Weights of a small GPT-style language model, trained from scratch on English Wikipedia.
Architecture: RMSNorm before each block, learned and rotary positions, no biases in attention or MLP.
Training: a variant of Muon for these matrices, 844M tokens, 6438 steps.
Each number is 128 + 32 x the weight over its row's rms, rounded and kept within 0 to 255. Layers, rows and columns count from 0. Numbers have three digits each. The size before them is the row's rms in percent of the matrix's.

# layer 4 MLP up, 2048x512, rms 0.0377, rows 1488-1491, columns 0-255
101:103161142144106157116122190097106172147107158157196114115115067170062165173127085108098112118118097143129108140098093150199114084147136168125089145118119128107156082168113101172084141155151108160114105147094139107182118147145113172124162062144128120134136112146090134151113128194102134099140073149117066102093174081111135178158114128134152130156140108173141171099146131063094151124147108107128072113184110108108132143093176089102219063133168133165129127105099147107136151154132143128069113114092091156100155092155167126095124092140170151112133119190090142113151135140155185027186071134103059181135143172130160149088120084139112175122148122076099091109156180105121126182124162148103132139102136119117086149149155109169119128170085123132119068093129099150134153147177120
090:101124118110127194188199122144180153129150131123138111115089096168119167132100128136122127178106130086177092094110164110102094112095165148115146136161154121123135104074135104138116070090143096100147175078104102181159164116113131071128112050122106102118111082119143223154155125156075126179111142086160153092129179062102111131081084125166045111111147146159172139129108166175140139136165123093147103149060194112093136169120182165157155106109032100108065118157143119097179135113098107082107116132066113152124141145133136141110046147188153115098180125119078137190189106147152078082098158122169161061152085097102132111152145104160145145125101124165140106151132135110094068086161116141181106104089105135111173169113100107100177137162162117147130099127112159144108115141061081
092:087239112046166147140122146140129174125175182130130064112118126107109123103098134128234179137163108113132117153108116150091100155146124134070148115108148109082073107157104064149129067145147126148159105154142093106167156217106104191179094077152177145134154172121085126155166214111102147186138133190137134181169180139142133155113132153080137082141148104110120123160183133234149131156151094088139116100097135110115093109119124099129107147097109101182112134095157160127108126115161128168128097112125150135145126157176118129171121099117087183087154106162076169139133132159117129094162132070156095134123097090176126113184091135087095107106117117171156110133101118069176164114094128144090130158112063129145168117136138154110095150198121176108113099116130202087156126136109136
095:128181044103123129167149078156121120114124062130120197120135153153173103125143138127146171119132127201095186193117177101155152118154060177124138150138144156115162080042122120129134121142172130130187163094173107127085162117098190156123152064132038133146071192115084092108150097151089096089132106110096186134130128206120139113148079180111106140181181144148185095116192160105089098100147136091108124128094147087098143166126141109137119158127163116137139125150186138147139226106157151129148131112163119148154125196073130151158151098190195166122129087117162181122100148133139118154112111098124142145102125129139148177122132144110060145172107118109202073123110113196125140139097108131093133166070166113106104103121123118099064112132149115118091125104145127120134142126137081
# layer 4 MLP down (transposed), 2048x512, rms 0.0377, rows 1488-1491, columns 0-255
102:094120131116114101092101149121080075132122111044124129129096144090167126089112141117097133152077138083160107155122126124046057139132162143113123088105151115084128126148121163119111163118119172054100107134126174079140142125097159094092088071144165171146104128092133134188105125135056133105147203121130108162146125120106164130168118124140178124161162109099137148126133103164147114118075108171120154115085147117138160083092174126149094120131154105087084104110208126088097072112189149140128110118229132125099172100152103064122203053104134129119125155145062143164153113093102129122122161124122125140125111079139150106145140181110177137085148158127124120136176132148148128140131126176130153192146078132152118140164138189125102131142194101086100157068178119100082136136160116
091:110132182151115039121103087103120114091118125053081075166178121168137107185100156086096118184142097163164192106133117139085132175139119127098157073071124088112111078097131115139075128115173173122089132121104112094149155149168122140093139140082164198164157123099071029200084123126109119105184113159136130166115074158147084148191163160115135119163142109157083157159172110077132098102098160126112086128067089111112094054120122095128161162060153119132136158126117149145097101144118130121146113153158141141093088161166143158085158144104125078154117127202116103143110176113188130139099106100106099118088142106122129154145133146134144115140159091115138133163136153134108172219165160185152067125136114113110142179160178152173132095072092128102071084129123136096085128039095139
089:104181116138130162057155156131082125076099098058170171139121179136117148161129101110118134168083112095097093136126114143132114087110160137133174164107168124140162105163130156130098095137137136134107123147126241109135105133147154105110084156155149119075172139098104139131116201162093112079194081145080090128070092089141114117142136125190097148131161115116084164131172120146090086162181160166145111066102138063212099118125199132173105140152119156133125113091068147099156104108160173129175165120128124142146095149130154090144100126066108075072087110142106070116110103054102145107147163027110080126151115070097108191089107127104082154128118172134086087104121105162117121139143114150064127110120099121136126167128072136104161142151151118127125123159088135167129155149047128
094:138165124150081102198109118093183124129107098157057116156113145056120110135106127109144126092103122094132138159166123091071196115101147139163173105135143167162133142118117154181116105101095094138097111156101128147124075156096130089117185155098204099098133141092138117183127126081133152138137174078138194143127108134164115145107158155120130172149110017098051073161127173125172115080100095125079154120187144139096146123165051100148094132101119086163116152152117198161132087148078183142042193157065091116104060166120212117080125101116093160123133114087119120109142122135109190118111098148130103105072121132109110135151159107139139110102144146176190155141135148117152130130104175139123144131160116103147167137101068144178160142122090092112120117155134052154164072181177153
# layer 4 MLP gate, 2048x512, rms 0.0377, rows 1489-1491, columns 0-255
094:111101180157094053118059099095077157106125164103087142160191101132153115191094177120158136116129154140076193151147136171093130179113103183105175075201099043123126110161143164128100132095113138170128102106097150090137104124091115106144161143091170213151175134109182061174140116148143126052160167121130122140115090163151132106194166159172123132132110116136121127185123194121123094070096112146128097116080106116105081052090102077138105170117191134130116114164112206153133168115148124136163105111120139150083079133098145098101132153096142162129124142156117106122106125073179120143101116072089117127071153177154147169148144103096106069140083095098136131072175187125141169137170136144106123148124089070105091185142127124150077053114134120080151124111117132061112094114146156
091:132088150188155123094119094129100097118134099081150086147095149108105106149111112113112166163098120069122144169108121148139146140135146091203155116083123115135152122138141103150121177093152112177101152182140196153151044151087165186105115069140106106115121127126111149143091103171094093091200105166113102160083132143159032117136140153134116109082144125092113117131106133137130119133128095104118131135130182156139114164148076088132124166151139149128102108127068136080108172151140165201132094121094162148146091162135120092098117140055143153105104115169138142148082090093112128073137166102149077159145118154156179181113129123100084161160113151175080079147136108197109089108097097131129094033098076074107171172112111093114102125139031094185128157137109127124130099129131124
092:130104113093112121138182121163110144159125093094155101072097171174142106076107105169104116046080126135111142161109154164117087117092160165102081189153142200139169113155131114138090109127131163118149092164127046143171115191157156150109162168169083124148134174078142168137168089106168172140143108141142169101159167047089167136139088144062199131120143095105122135135162150129099117160118136096199153170082158133066092146135140154142140128211109180114127119085153102135144162089135126085122140109154193113116148168154087142166163207192118091191190132124189125090198122094136094071088106163114184076147107082143111164134111149128134178154154177119120112135128114102102132165159123127059109165098083117110145195183104096105111159096149182059109157146120131204081103117139132